{"n_head": 4, "norm": "layernorm", "norm_place": "pre", "qk_norm": false, "attn_scale": 0.125, "init_std_qkv": 0.0698, "init_std_o": 0.0132, "beta2": 0.99, "lr_head": 0.00747, "warmup_steps": 200, "final_lr_fraction": 0.03, "batch_tokens": 65536, "seq_len": 768, "doc_mask": true, "steps": 3177}
Each number is 128 + 24 x the weight over its row's rms, rounded and kept within 0 to 255. Layers, rows and columns count from 0. The size above them is the row's rms in percent of the matrix's.

# layer 11 attention key, 256x256, rms 0.105, rows 213-239, columns 128-255
size [ 99 106  97 105 104  98 102 100  96 105 100  99  97 101 106 101 103 104 100 105 106 105 102 104 103 108 104]
[[122 144 114 115 113 125 132 132 135 118 157 132  90 158 140 116 161 147 106 124 101 141 134 146 136 120 113 122  86 104 127 126 110 158 127 142 178 121 138 109 154 126  77 115 108 116  83 140 114 103 124 111 141 124  94  98  92  86 117 128 147 151 106 120 116  99 114 116 174 122 151  71 112 168 150 124 162 131 142 166 122 146 158 157 125 117 136 131 159 105 111 142  99  94 149 136 123 171  95 114 124 130 174 150  77  94 117 139 128 123 129 125 124  77 140 152 107 150 173 132  83 155 136 108 122 170  93 130]
 [120 119  99 135  93  92 135 139 118 140  66 170 145 132 112 135 153 141 135 139 161 163 128 144 110 158 155 106 118 130 129 140 113 127 141  92 142 120 124  98 147 147 110 117 171 156  73 131 172 103  94 115 137 150  96 133 140 175 104 131 116 139 141 151 102 143 112  66  91  93 121 169 120 155 115 104 135 135  76 113 157 131 149 131 115 119 158 144 111 140 137 114  98 118 139 138 145  86 142 125  89 122 146 119 120 102 173 121 114 152  95  91 130 120 143 152 128 139  74 138  73 128 134 144  89 135 130 123]
 [113 114 118 113 183 122 118 138 139 132 120 100 120 126 118 124 119 112 126 126 167 127 145 124 123 164 156 166  90 122 152 107 146 172 168 146 111 153 141 109 100  92 122 129  94  97 143 123 142  97 144 131 142  94 101 121 127 136 106 117 117 149 102 147 146 138 139 113 114 108 143 105 166 150 118 100 128 122 166 145 142 160 170 114 121 150 105 128  88 102 154 158 108 112 106 161 100 124 107 153 127  81 146 104  83 169 108 132 133 107 125 151 150 151 113 157 112 105 137 152 128 123 122  94 125 170 109 106]
 [150 134 124 125 153 139 121 150  96 135 136 107 128 144 137  85 122 132 144 140 119  78 157 146 118 109 113 146  69 101 143 163 106 114  64 123 119  94 132 142  93 141 122 107  87 139 120 109 149 119 153 110 151 121 148  77 134 160 128 152 158 107 131 141 133 138 113 154 152  84 118 181 109 112 163  73 115 132 111 116 164 142 146 136  98 189 121 126  84  64 132 140 136 136 116 141 166 127 125 147 178 128 152 137 116 135 117 121 103 160 112 118 146 152 132 111 153 170 135 136 133 100 147 147 107 138  86 131]
 [135 146 159 166 121 145 111 122 129 121 176 112  91 114 164 137 130 140 133 123 119 144 151 137 106 151  92 142 109 145  78  96 130 207 167 142 117 156 110 143 127 115 122 142 123 141 150 132 165 144 127 118 160 166  92 139 153 149 106 120 146  93 143 144 140 171 134 113 155 137 121 128 131  91 111 103 121 126 140  78 145  97 134 132 119 119 113  76 119 131 133 143 156 138 132 148 148 150 142 157 101 125 148 125 142 142 127 101 133 135 105 150 165 124 117 123 106 177 151 166 154  76 127 121 106 121 179 123]
 [153 147 122 134 158 190 131 100 108 116 109 123 115 146 119 136 147 104 106  92 111 126 161 108  93 140 156  92  88 117 109  97 134 113 113 110 105 118 157 126  98 112 125 158 130 107 131 169 135 116 103 123 111 129 138 109 157 151 105 137 104 110  64 134 115 116 124 171  89 132 107 142 109 137 106 134 157 109 104 151 128  93 107 117 155 136 147 124 132 186 126  75 128 146  79 121 127 117 152 168 126 124 145 117 114 137 107 130 183 148 148 129 115 145 120 135 122 133 113  99  95 150 150 130 138 100 139 126]
 [ 89 102 156 108 125 132  98 114 102 127 140 112 105 184 160 102 175 128 156 123 152 105 104 116  64  78 118 169  91 148 142 120 117 112 164 142 114 123 125 148 114 139 108 151 129 125 141 158 148 141 129 125 113 128  92 149 132 148 125 122  83 119 123  95 173 136 101 108 124 153 104 138  93 157 123 134 135 131 120 151 142  80 140 164 120 130 147 160 142 129 123 105 122 110 119 138 116 143 148 151 129 115 124 114 153 123  91 111 141 127 144 149  90 146  95  93 147  93  78 114  99 121 113 150 112 116 103 118]
 [116 134 124 105 138 108  59 109 130 113 103 129 152 111 142 138 130 127 126 155 150 123 120  91 136 140 104 140  98 127 118 135  68 135 171 152 115 128 117 104 118 147 117 150 161 149 134 135 144 131 183 120 160 134 156  69 132 174 148 119 153 110 128 114  92  98 163 131 147 166 113 116 105 148 134 110 194 145 127 146 113  86 118 157 128 122 146 142 100 115 127 157 108 174 126 122 121  95 135 128 155  90 121 126 144 132 124 140 109 147 115 164 129 129  93 136 121 121 153 176 156 132 125 139 132 114 106 129]
 [ 89 145 126 144  95 131 154 121 142 130 140 119 130 134 115 149 124 153  80 117 124  88 152  82 106 143 150 143  98 131 114 107 163  98 123 155 123 146  97 117 139 148  87 156 129  94 166 141 106 139 192 128 126 131 116 119  87 115  72 184 130 112 115 132 135 111 101 160 138 143 147 157 164  97  99 113 140 152 175 112 129 152 104  99 104 118 123 128 117 147  68 124 107 137 100 143 153 132 166 101  75 114 173 124 165 102  95  86 138 122 137 114 146 159 115 118 103 111 145 124 110 148 142 119 130 141 118 115]
 [133 146 116 159 134 152 124 115 135 154 132 122 132 127 133 151 132 121 126 122 140 105 132 149 148  91 129  97 159  98 119 124 142  80 138 107 117 108 162  98 146 137 109 122 128 126 123 120 136 127 111 131 154  83 103 120 144 117 103 100 129 122  95 168  91 168 148 158 106 131 100 145  91 128  81 138 183 157 101 109 102 142 121 114  92  88 129  99 118 162 182 146 111 135 148  96 150 111 132 140 153 151 140 118 161  85 129 141 120 172  92 148 126 122 169 132 127 158 122 118 144 102 136 135 179 114 148 145]
 [ 87 145 114 155 111 106 137 133 175 134 117 133 115 175 197 129 134  97 111 162 117 136 115 132 140 171 117 125 125 109 129  75 126  97 131 126 146 102 143 196 129 122 119 104 163 119 122 133 117 150 147  63  97 146 136 163 150 136 129 120 140 156 113 131 109 139 125 150 117  95 148 156 145 117 134 179 167 120 161 128 123 141  87 139  91 137 152 150 153 147 130 113 141 135 129 130 119 108 109 150 122 119  90 114 113 166  95 153 106 114 114 155  90 143 139 163 112 145 125 119 116 170 126 173 130 157 114 121]
 [124 120 126 117 161 119 125 141 196 174 158 155 118 177 135 144 124 117 158 124 139  82 174 119 122 168 165 131  76 124 107 100 156 132 121 147 111 100 126 137 128  99 138 106 147  91 112 129 115 127 100  76 143 147 128 141  94 116 122 105 112 145 168  84 146 116 115 136 153 120 158  85  66  89 116 157 144 125 155 133 125 121 151 152 145 125 102  94 140 128 143 119 118 122  96 108 155 116 138 170 103 150 134 151 109 166 127 103  97 154 108  99  62 155 132 136 130 128 134 100 115 135 155 130 115 131 141 149]
 [148 107 142 135 141 141 116 119 107 116 112 138 122  99  99 140 106 138  82  98 122 136 136 128  98 126 120 139 107 166  81  99 144 134 166 123  83 103 151  87 127 112 154 133 156 194 127 135 119 152 119 132 112 145  88 117 138 131 143 136 113 123 135 119 115 108 162 169 189 150 116 116 129 127 119 143 132 101 123 164 165 151 120 109 121 101 137 134  90 117 167 146 126 144 149  76  88  99 117 120 133 134 165 138 150 161 129 129 105 126 102 167 138  64 136 134 122 124  88 127 120  91 114 110 164  86  96 141]
 [110 172 117  82 112 151  83  96 145 165 146 105 125 152 139  82 137 149 110 105 195 130 104 109 126 113  99 111 156 112 138  99 123 136 135 150 115 123  90 148 124  95 149 125 107  81 134 122 120 113 141  72 116 115 115 174 155 114 143  92 144 142 111 172 128 147 144  80 121 147 121 176 148 113 122 120 119 163  97 116 172 148 122 157 156 128  76 141 150 148 132 134 136 125 130 128 119 149 140 173 144 107 149 121 176 125 129 122 125 146 148 139 117 129  97 135 114 136 151 116 138 117  83 115 116 118 113 104]
 [151 113 164  97 141 114 120 142 122 152 155 108 118  83 130  97 113 109 100 102 143  93 129 105 130 134 101 116 110  95 120 115 173 117 115 123 157 108 165 106 116 138 131 171 162 144 128 151 117 127 155  86 134 127 132 131 164 135  94 105 190 137 152 128 114 109 140 138 115 141 146 135 119 123 110 132 113 145  83 116 128  68 164  91 114  69 102  71 163 121 148 135 124 104 130  88 124 146 104  91 135 155 169 140 125 124 149 113 156 128 155 119 109 107 142 150 127 143 104 159 128 168 129 126 129 160 121  88]
 [ 95 126 112 163 123 102  99 143 121 178 108  86 122 143 102 119 125 106 138 133 151 130 108 140 138 112 122 115  66 137 100  83 172 101 133 142  93 118 123 122 136 156 129 130 122  93  90 102 131 111 114 126 102 119 165 158 141 137 121 135 153  94 140 145 159 148 103 151 107 154  77 103 107 139 139 126 156 142  83 156 132 112  97 104 159 148 113 123  94 155 127 125 149 123 134 163 169 147  83 118 136 132 102 151 104 116  70 113 196 147 141 147 138 132 137 147 151 130 109 137 143 123 107 131 131 123 130 119]
 [118 161 148 128 123 170 108 135 151 111 142 128 130 148 114 130 142 101 168 146 126 171  95 156 124 102 136 132 140 121 137 186  76 140  99  93 135 105 128  95 107 118 120 128 120 129 113 171 122 119 134 126 133  99 111 105 131  83 107 131 144 129 138 160 148 128  67 154 160  93 111 166 126 120 134 124 133 137 129 119 174 115 173 130 128 157 114 112  94 113 136 112 112 176 121 135 113 141 119 129  95 148 137 122 161 142 179 139 145  86  93 114 127 120 110 125 160  89 125 176 173  98 155 122 146 129 137  62]
 [127 161 110 141 180 120  92  92 144 159 130 117 111 146 146 149 148 127  89 119  67 142  73 128 193 161 136 135 151  87 118 126 131 134 132 163 126 180 120 118 145 111 105 126  96 145 140 149 153 136 100  90 143 158  95 116 139 110  93 110 142 140  90 107 135 155  71 148 133 132 143 108  98 116 169 150 123 109 120 114 149 150 117 125 112 158 163 166 113  86 159 132 119 141 170 160  77 124 133 127 123 155 154 147 111 155 148 154 123 131 113 136 129 177 147 152 112 119 147 105  97 153 183 129 147 146 144 151]
 [137 161 202 169 146 157 154 109 176 129 133 125 133 113 139 139 129  80 120 112 131 128 141 116  67 128 130 146 117 156 147 158  96 100  92 150 112 162  99 139 114  90 158 152 133 126 127 109 141 137 107 146 156 148  93 153 128  99 142 117 161 152 147 158 117 138 111 112 129  94 101 152 101 163 111 110 122 156 106 160 105 147 112 157 112 121 153 118 124 129  92 125 100 144 152 130  99 150  99 143 106 186 181 120 140 133  85 123 153 139 120 121 129  96 103  95 103 127 151 159 117 127  65 118 135 107 106 192]
 [131 172 123 121 135 159 100  86 132 129 167  82  72 155 135 129 156 161 141 162  91 112 149 115 121 129 116 153  74 101 179 150 143 111 118 118 157 137 131 136 177 134  85 121 152 133 150  97 123 131 116 135 139 164 172  98 159 124 137 100 108 130  94 117 122 113 108 155 156 126 137 114 142 145 126  73 116 137 127 111 138 179 116 149 105 157 131  79 125 132 129 112 160 100 147 144 115 102 116 103 129 151 128 134 139  77 145 147 106 108 156 108 148 144 128 154 134 150  76 134 142 152 153 130 127 139 118 151]
 [177 134 146 153 122 104 120 156  87 139 117 138 161 184 135 139 131 181 124 139 126  62 155 112 126  97 122 136 119 106 135 108 158 117 135 115 117 140 149 139 107 150  88 111  87 132 108  95  77 125 144 143 149 160 119 134 143 143 158 107 125 126 113 118 123 154 112 149  88 130  92 135 127 112  97 108 124 108 147 139 182 124 126 134  73 152 124 101 140 144 133 110 135 138 122 132 132 116  73 140 121 123 118 110 127 142 156 126 158 123 152 130 122 106 128 171 121 126  99 109 137 132  95 115 107 136  97 125]
 [120 146 117 138 115 131 158 113 153 142 124 140 160 147 126 158 103 130 129 120 132 138 134 144 140  98 137 154  85 110 160 136  91 123 135 152 136  93 137 116 117 154 109 147 194  85 139 121 159 125 103 107 106 103  90 132 167 128  95 144 125 162 136 151 146 110 149 100 120 144 149 122 135 119 132 122 130 104 167  89 127  73 116 128 125 136 139 128 120 128 119 140 124 156 134  95 162 148 110 127 159 149 143 120 133 169 101 148 133  84 102 125 116 134 158 170 151 106 127 106 128 102 188  99 123 134 130 143]
 [135 123  96 140 135  89 137 157 115 106 185 110 144 115 108 121 151  98 142 108 103 135 114 150 164  88 141 201 139 120 124 115 129 122 103 179 167 131 165 135 121 117 130  90 163 140  99  86 156 113 132 129 120 131 132  93  80 145 102 103 126 106 116 141 151 115 118 128 154 173 118 150 104  95  64 140 172  99  97 143 136 151  87 139 145 140 106 126 122 140 125 118 141 163 142  92 124 131 100 116 176 111  78 124 116 173 130 150 113 147 132 124 173 149 135 126 168 130 111 149 103 124 124  97  94 157 114 109]
 [124 114 133 148 125 131  88 165 143 125 129 111  85 145 103  92 115 140  88  92 124 126 150 142 159 107 108 162 130 121 134 129 154 172 101 142 141 131 126 144 148  86 158 130 135 115 118 162 141  86 144 117  92 157 121 139 144  99  83 141 127 137 127  92 167 156 146 165  91 142 125 144 163  97 119 124 124 127  98 112  98 130 129 116 115 140 159 152 107 144 116 136 114 157 180 166 134 103 142 145 159  92 113 159 124  89 108 145  69  86 118 160 121 134 140 163 177 132 147 143 119 142 128 115 122 129 180 134]
 [138 163 153 133 147 130 132 144 115 150 143 148  98 112 160 144 139 136 149 142  95  87 115 133 153 166 146  94 114 116 156 142 119 153 118 145 135 107 104 141 148 111 160 139  96 188 134 139 146 123 143 131 106 116 129 166 115 141  94 132 170 129 131 132 113 120 114 103 133 116 129 189 130 105 161 150 112 101 127 106  67 138 146 111 122 118 161 135 137 120  95 145 110 147 116 145 105  96 153 157 131 136 116 164 153  86 108 101 121 100 139 132 130 177  96 147 151 128 112 122 157 109  96 118 113 133 115 122]
 [149 137 137 148  94 155 144 113  91 124 151  89 114 111 124 122 172 119 121 152 117 136 112 121 120  91 160 147 147 113 119 111 127 162 134 144  93  87 113 120 122 152  71 140  94 101 140 139 138  99 159 157 120 164 120 130 132 107 116 137 139 129 117 113 117 119 162 118 131 152 104  87 138 131 155 122 122  92 106 133  92 167  91 161 123  79 130  89 100 100 118 106 128  96 138 154 144  99  99  80 113 192 149 133  97 169 165 140 138  90 157 173  98 153 133 134 132 101 140 150 128 162  97 133 127 133 122  79]
 [129  70 106 129 131 143 131 164 139  91 156 148  72 146 151 102 122 117 105 107 112 151 128 108  98 117 114 146 134 157 123 123 105 158 100 169 105 125 178 152 157 153 148 102 164 170 120 147 160 126 130 173 148 131  85 146 115 140 143 141 133 127  90 148 118 133 118 155 139 155 134 127 146 103  98 120 130 125 125 102 147 104 126 153 169 127 123 144 141 122 145  90 152 147 130 140 132  83 155 148 117 147 112 132  98 134 112 133 133 138 116 131 123 114 105 112  81 150 151 151 128 163 120 115  79 139  94 136]]
# layer 11 attention query, 256x256, rms 0.101, rows 214-240, columns 128-255
size [101  99 102 104 100  98 106  98 103 101  97  99  98  97 100 100 102  97  94 101 102 102 106  99 108 103 105]
[[187 146 116 153  88  89 181 146 101 135 114  98 148 153 114 111 130 169 124 128 130 120 143 150 141 121 128 141  86 108 129 117 120 117 178 153 184 171 125  80  97  97  93  77 111 128 144 113 120 170 108 125 146 147 161 140 137 130 120 102 121 142 134 160 153 135  71 121 126 140 146 115 118 117  99 103 165 110 136 104 146 155 164  86 112 123 103  90 145 144  95 130  65 124 134 130 103 117 120 124 105 150 137 139 130 115 129  98 141 150 146 112 138 152 129 167 174 111  66 128 111 123  99 129 122 123 131 140]
 [139 113 146  81 129 135 102 111 156 113 156  76 140 103  55 107  92 124 193 111 162 139 147 129 103 135 154 142 127 147 124 139 100 146 149 153 147 179 113 131 137 135  92 117 133 112 169 157 135 109 139 101 151 109 144 137 109 149 106  94 115 126 133 138 145 119 105 173 113  82 153  86 106  85 159 130 139 130 128 176 166 107 155 155 127 115 131  93 103 135 112 149 108 132 118 113 104 128 132 146 122 106 140 130 123 198  94 152 120 113 148 153 183  93 152 119 147 144 111 117 114 131 120 126 160 133 134 157]
 [106 150 139 131 126  82 109 162 136 119 142 125 129 117 135 121 114 115  91 184 178 152 137  99 122  84 162 123 105  99 109 146 139 159 125 138 156  98 112 136 141  77  78  97 139 131 106 108 127 114 160 108 145 118 123 136 125 147 124 114 167 139  92 166  91 148 131 124 133 109 179 148 113 135 117 120 153 132 121 135 124 119 178 121  93 112 125  96 118 122  99 130 148 121 142 129 145 161 115 132 138 108 134 133 149 141 141 142 126 138 108 100 136 153 123 162 155 177 151 111 106 164 106 154 126 134 148 131]
 [122  99 140 107  95 104 104 151 137 135 135 117 162  92 129 144 107  72 100 146 135  91 131  76 142 144 102 101 128 135 148 120 111  97 156 149 114 111 136 121 167 172 138 159 142 132 117 109 180 163 129  95 123 150 122 150 161 152 153 148 112 104 140 152 135 147 127  88  86 110 140 124  53 125 150 134 154 152 122 126 138 111 108 121 120 146 110  97 118 133 148 132 159 138 119 128 154 135 122 150 109 126 145 148 155 114 140  82 136 124 119 167 125 143 122 169 124  91 155 146 110 123 168 114 119 130 135 126]
 [106 134 111  94 140 123 108 100 158 151 124  75 132 112 145 139 125 152 175 115 106 106 107 102 203 111 127 106 123 130 146 114 155 144 134 107 114 127 205 159 124 107 138 122 120 160 118 103 128 135 142  71 147 142 142 148 109 166 106 158 130 103  97  86 108 151 117 135 150 178 123 138 109 107 124 123 144 117 137 135 162 116 156 130 138 129 128 129 117 161 136 110 115 140 128 101 132 101 135 113 142 127 117 169 152  89  75 142 148 175  77  79 123 111 103 136 112  98 104 133 136 109 147 127 146 129 148 130]
 [ 92  76 134 128 119 123 159 131 126 110 147 151 115 177 142 109 143 126 136 108 154 125 140 104 156 128 123 130 100 131 150 149  89  87 111 140 110 167 138 110 118 145 106 166 135 160  85  76 158 110  88  93 169 137 125 141 117 111 146 127 148  88 143 113 145 164 110  81  85 161  84 121 116 176 125 154 112 135 131 110 123 137  75 105  82 135 165 107 140 136 136 122 153 131 162 111 127 172 137 121 123 103 147 121 133 145 147 180 163 140 133 150  86 138 119 127 158 112 145 128 157 114 157 164 136 138 159 134]
 [122 118 110 103 122 118 153 100 131 148  83 122 142 130 148 114 153 129 134 148 130 165 154 131 116 185 116  81 147 161 129 151 136 129 141 149 119 128 166 162 169 134 121 106 161  97 137 105 147 136 129 132 118 138 118 124 158 188  96 151 167 149 104 118 140 110 116 127 124 134 108 105 121 120 147 121 172 126 143  91 145 108 106 137 163 120 154  97 123 110 139 140 123 139 121 111 102 173 182 157 144 129 145 153 184 165 121 154 113 160 133 157 123 107 106 158 146 139 141 127 140 132 183 114 113 123 118 130]
 [103 124  92 159  72 136 113 126 195 170  66 123 161 128 106 167 120 138 122 127 124 101 115 109  99 162 119 127 127 103 111 108 112 108 154 143 117 106  76  94 103 110 103 158 146 132 136 114 142 118 180 115 121 124 110 113 149 110 105 139 127 114 116 151 164 112 136 159 120 145 118 121 101  80  94 115 118 110 146 119 116 127 147 100 114 161 165 130 177 157 129 131 109 154  82 103 141 129 135 120 120 136 109 156 126 148 116 126 182 138 104  92 150 141  99  97 118 155 137 129 117 106 144 139 153 113 147 118]
 [160 112 113 130 155 145  79 159  98 135 163 111 124 132 174 147 135 122 108 133  92 116  91 119 136  84 143  86 141 155 112 182 141 124  91 136 117 109 124 120 101 148 159 129 141 119  98 116 144 168 131 109  91 100 147 154 146 119 118 117 151 142 168 129 145 151 120 159 105 160 106 110 150 115  88 116 108 160 142 109 101 136 147 113 144 140 124 114 121 138 122 119 134 133 147 118 109 100 173 160 113 122 151 110 164 103 129 110  93 160 140 126 141 150 146 185 101 130 118 144  95 136 148 102 136  93  91 120]
 [110 131 153 104 167 156 125 106 180 170 129 107 145 154 156 158 154 106 102 134 112 111 118 146 109 136 111 167 110 107 171 136 114 137 114 128 117 118 143 140 122 143 136  81 151 138 168 167  70 145 139  92 133 164  89 114 105 152 101 122 140 130 104 136 134 143 128 171 106 129 110 177  80 109 117 128 135 111 109 110 160 131 113 111 129  85 179 151 156 129 129 117 118  97 148 151  88  89 114 100 100  88 118 120 143 162 138 136  88 153 164 138 133 153 129 161 121 157 113 109 107 176  98 155 107 146 141 131]
 [171 157 116 121 174  91 106 162 168 122 133 162 124 115 119 129 163 191 158 107 135 113 158 142 114 157 171 144 115 130 106 111  96 109 114 142 128 103 163 101 104 141 165 137 100 106 149 135 124 131  93 101 115 162 135 173  56  92 104 133  95 146 128 101 119 163 111 135 174 145 142 130 126 105 133  95 105 155 133 142 165 123 147 117 140 134  92 103 170 125 161  77 160 145 121 118 119  90 167 111 141  78 155 150 142 141 157 146 146 127  96 105 139 168 120 137 133 124 103 113 136 167 118 131 161 126 130 116]
 [143 132 124 132 126  84 146 159 149  98 151 126 150  93 111 104 200  78  82 108 135 115 135 166 127 160 178 135 123 167 112 130 126 104 142 153 150 163 174 114 162  90 164 143 150 160 159  92 162 143 122 105 117 108 138 117 113 133 126  94 134 138 159 154 100 127 112 161 157 162 151 101 141 130 111 135 109 153 144 181 134 129 113 145 104 130 152 133  91 163 117 107 143 134 127 156 150 153 126 161 117 128 141 151 135 126  73 162 133 129 129 141 135  72 137 146 105 166 115 116 103 116  65 126 157 174  96 134]
 [ 88 100 148  83 122 116 117 120 142 119 174 120 139 136 113 115 129 140  84  65  55 106 172 127 131 135 146 117 121 114 132 146 113 156  77 161 141  79 122 107 114 142 124 105  88 102 148 113 123 142 130  86  92 122 133 149 147 137 110 107 148 134 134 126 143 120 131 158 145 130 110 142  70 162 166 106 151  96 100  70 132 144 103 101 131 133 125 147 140 120 147 157 105 168 179 157 109 153 126 147 130 127 122 106 162 138 127 118 122 111  97 128  91 147 143 105 142 118 132 113 138 142 129 138 101  95 105 158]
 [115 120 105 162 146 114  93 141 114 163 148 138 114 108 162 115 127 125 108 149 148  83 149 102 134 122  95  80 135 136 150 154 130  91  75 176 104 142 171 157 133 164 123 149  79  83 109 173 124  80  93 130 120 118  76 112 150 101 127  99 131 139 155  99 140  93 130 162 132 129 154 133 104 103 101 112 112 117 128 128  87 126 163 157 106 103 149 152 109 116 104 142 149 101 123 145 181 132 123 105 122  98 108  98 125  98 106 147 115 139 140 106 102  93 112 110 167 126  95 173 150 151 111 137 161 179 148 169]
 [109 115 142  92 133  96 101 150 130 149 117  81 103 137 132 152 110  85 136 152 140 138 114 151 132 195 139 135 141 116 125 107 155 104  73 101 120 135  94 102  94 114 110 136 128 125  55 122 107 108 135 124 142 184 113 118 126 140 127  96 136 125 148 150 137 126 118  98 132 102 153 138 156 138 128 139 125  88 141 123 126  79 137 103 129  94 161 130 106  62 130  96 112 161 130 126 151 128 107  89  74 150 142  84 113 104 146 151 140 134 147  81 178 143 157 169 165 129 140 140  86 122  94 124 141 115 125 139]
 [ 91 111 105 108  98 173 105 134 135 100 162 164 119 172 110 123 135 133 109 134 127 156 106 142 139 155  97 175 158 135  81 140 115 129 126 133 125 110 117 147 146 123 149 111 141 153 108  85 108 118  92  79  74 103 103 154 122  94 126 124 115 179 159 123  83 140 121 164 124  94 115 137 124 133 151 150 146 156 144 114  86  97 163 123 116 113  71 130 106 116 114 120 109 114 119 124  97 114 127 133 126 107 108 128 145 124 168 133 142 132 129 119 148 105 122 130 114 115 148 128 145 142 122 131 121 165 151  85]
 [131  94 154 116 122 137  88 133 129 100 146 125 170 153 126 130 102 152 152 130 118 120 131 114  84 104  66 133 146  84 146 116 160  84 131 115 171 153 100 129 135 115 108 100 146 107  99 173 167 144  79  97 111 152 108 147 101 145 121 114 106 104 114 127 109 109  87 138 174  86 125 117 123 119 104 113 147 130 161 162 161 134 120 124 108 130 107 141 143 132 156 150 166 123 136 187 130 153 113  93 172 129 150 127 104 124 141 111 112 118  90 151 135 120 177 114 165 131 155  81 134 144 100 133 120 135 117 115]
 [133  94 152 153 113 131 124 156 128 101 139 132 171 100 126 140 173 113 124 172 156  98 148 166  96 168 125 128 137 151 115 145 132 123 144 158 162 212 136 165 100 120 154 151 129 162  82 112 109 146 138 100  95 142 136 143  98 104 131 125 144 121 140 143 107 172 105 152  95 121 120 143 113 182 130 136 132 114  88 148 128 127 113 150  95  90 122 136 123 107  75 104 131 128 123  85 168 163 124 122 134 156 162 134 155 141 117 150 155  95 146 119 116 131  84 140 122 143 158  81 121 142 119 125 135 168 156 116]
 [168 142 129 109 115 130 110 104 138 133 152 177 106 157 163 142 105 122 145 122  68 145 130 109 109 147 107 142 110 169 135 134  99 124 155 175 113 115 113 136 123 146 145 107 121 146 111 124 170 102 153 160 163  78 143 124 164 142 117 102 140 139 139 113 106 152 144 133 146 109 159 131 127 137 142 138 107  96  91 147 110 134 167 116  94 130 159 143 169 121 132 140 126 108  92 114 109 174 104 103  69  90 138 130 133 129 130 122 112 146  88  71 122 168 179 114 119  67 111 129 138 141 138  97 127 101 127 124]
 [142 149 168 135 127 110 129 120 138 106 137 129 120 166 133 120 120  82 172 128 138 123 145 109 155 115 100  84 113 136 125 104 163 176 155 103 102 142 163 132  76 129 136 135 123 168 120 129  64  97 122  98 125 117  95 136 171 177 193 123 134 184 109 103 120 132 105 114  93 135 121 102 124 124 123 135 146 155 146 146 146 166 138  97  91  88 153 105 105 150 120 156 115 173  69 153 146 130 155 127 120 152  82 142 160 110 169 140 155 158 119 126 109 113 149 106  99 125 110 104 137 163 111 124 107 133  88 142]
 [141 105 129 125  91 158  99 100 102 121 126 140 155 105 110 163 100 107 112 110 142 130 121 153 120 104 142 120 119 131 112 179 148 161 158  81 149 127 116 115 124 147 128 179 147 116 147  99 112 147 125 142 150  97 126 128 119 153  76 154 142 100 128 107 132  98 133 128 110 157 146 109 133 110 152 175 119 117 177  78 133 127 152 114 137 146 173  76 163 110 149 106 103 146 160 173 144 121 119 124  86 108 121 141 102 149 126  98 134 113 133 142 162 120  81 107 131 113 119 149 128 148 120  81 149 128 134 125]
 [130 123 105  90 140 100 120 159 144 118 148 112 167 127 149 130 187  91 111 148 120 123 132 160 119 119 106 109 149 121 126 120 121 143 106 115 130 151 138  95 119 145 105  80 145 120 131 113 121  93  86 162  93 109 127 137 125 156 136 149 134 123  99 114 113 170 139 124 135 126 102 146  50  96 127 156 111 147 157  99 144 129 126 143 140 164  82 128 128 126 131 128 138 169 136  97 122  98 143 107 153 181 115 125 110 165 132 162  84 131 137  50 167 127  89 101  97 170 104 152 134 148 115 118  97 115 124 145]
 [123 140  99 170 161 168  75 102 144 145 121  83 118  68 181 106 131 136 138 110 124 164 145 105 154 128 103 134 140 121 169 134  88 123 106 128 178 115 101 125 133 136  90 100 139 122  95 121 110 106 147 116 161 106 127 118 100 111 122 119 139 101 138  92 161 175 141 163 112 123 123 118 158 108 138 150 136 167 115  77 123 123 120 113 122 102 138 191 136 142 123 128  67 166  71 127 122 143 127 156  82 111 133  94 132 126 137 118  88 126 160 139 122 122  93 124 137 134 148 143  99 132 145  99  80 135 142  82]
 [133 137 141 141 122  96 128 118  96 135 137 115 123 109 106 137 119 187 121 153 154 164 138 132 139 131  87 102 123 157 156 101 102 170 109 110 133  77 125 129 112 120 114 139 146 155 173 149 142 146 124  77 115 121 128 104 107  98 132  78 135 134 133 153 142 185 113  99 127 156 153 130 119 141 149  96 142 140 117 144  97  87 136 114 138 139 155 149  92  85 162 147  72 109 115  88 135 133 121 180  82 119 122 109 109 114 104 110 130 124 109 125 121 155 102 103 195 157 135 116 154 121 145 108 112 167 142  67]
 [154 120 123 154 129 137 112  89 116 112 167 133 117 152 127 146 143  84 136 100 110 111 139 140 135  93 135 159 128  97  95 140 127 100 181 199 153  88 164 144 172 165  84 158 117 107 106 173 156 133 140 118 124 136 111 128 166 131 141 156 167 110  75 139 161 172 143 123 161 125 117 126 118 150 137  81 136 106 134 124 152 111  73 112 146 119 167 125 118 139 124 140 169 108  99 165 124 139 129 125 125 118 163  92 106 114  83 139 179 124 122 137 139  80 145 146 129 142 131 128 135 124 102 134 139  82 112 137]
 [102 138 128 172 151 124 143 117 160 150 141 103 153 123 136 101 153 167 101 140 108 134 119 122 106 110  74 160 105  89 154 142 111 138 140 141  84 142 107 103 120  89 130 126 129 101 115  95 173 141 122 127 149  96 134  64  96 120 140 119 147 174  92 157 113 114 132 128 115 154 117 158  90 127 156 100  92 109 125 122 154 101 151 124 130 190  97 139 119 118 125  99 158 138 109 160 125 138 132 143 102 111 112 102  94 160 139 111 142 121 116 118 140 114  68 121 120 128 128 163  99 157 127 118 105 174 148 119]
 [134 146 140 152 155 121 150 120 125 116 177 111 132 120 124 167 123 132 129 162 122 134 115 152 171 143 154 123 133 134 116 123 119 114 125 120 114 123 103 125  72 114 107 106 121  94 163 103 125 132 111 106 132 149 141 116 108 124 148 150 115 122 107 122 104 165 162 147 140 111  67 106 146 118 143 104 181 133 151  64 144  96 138 160  41 163 135 110 107 126 125 160 133 148 128 154 141 119  99 108 130 101 132 122 135 111 156 154 108  95 109 107 134 169 101 151  89 148 122 163 139 143 135 156 147 133 153 143]]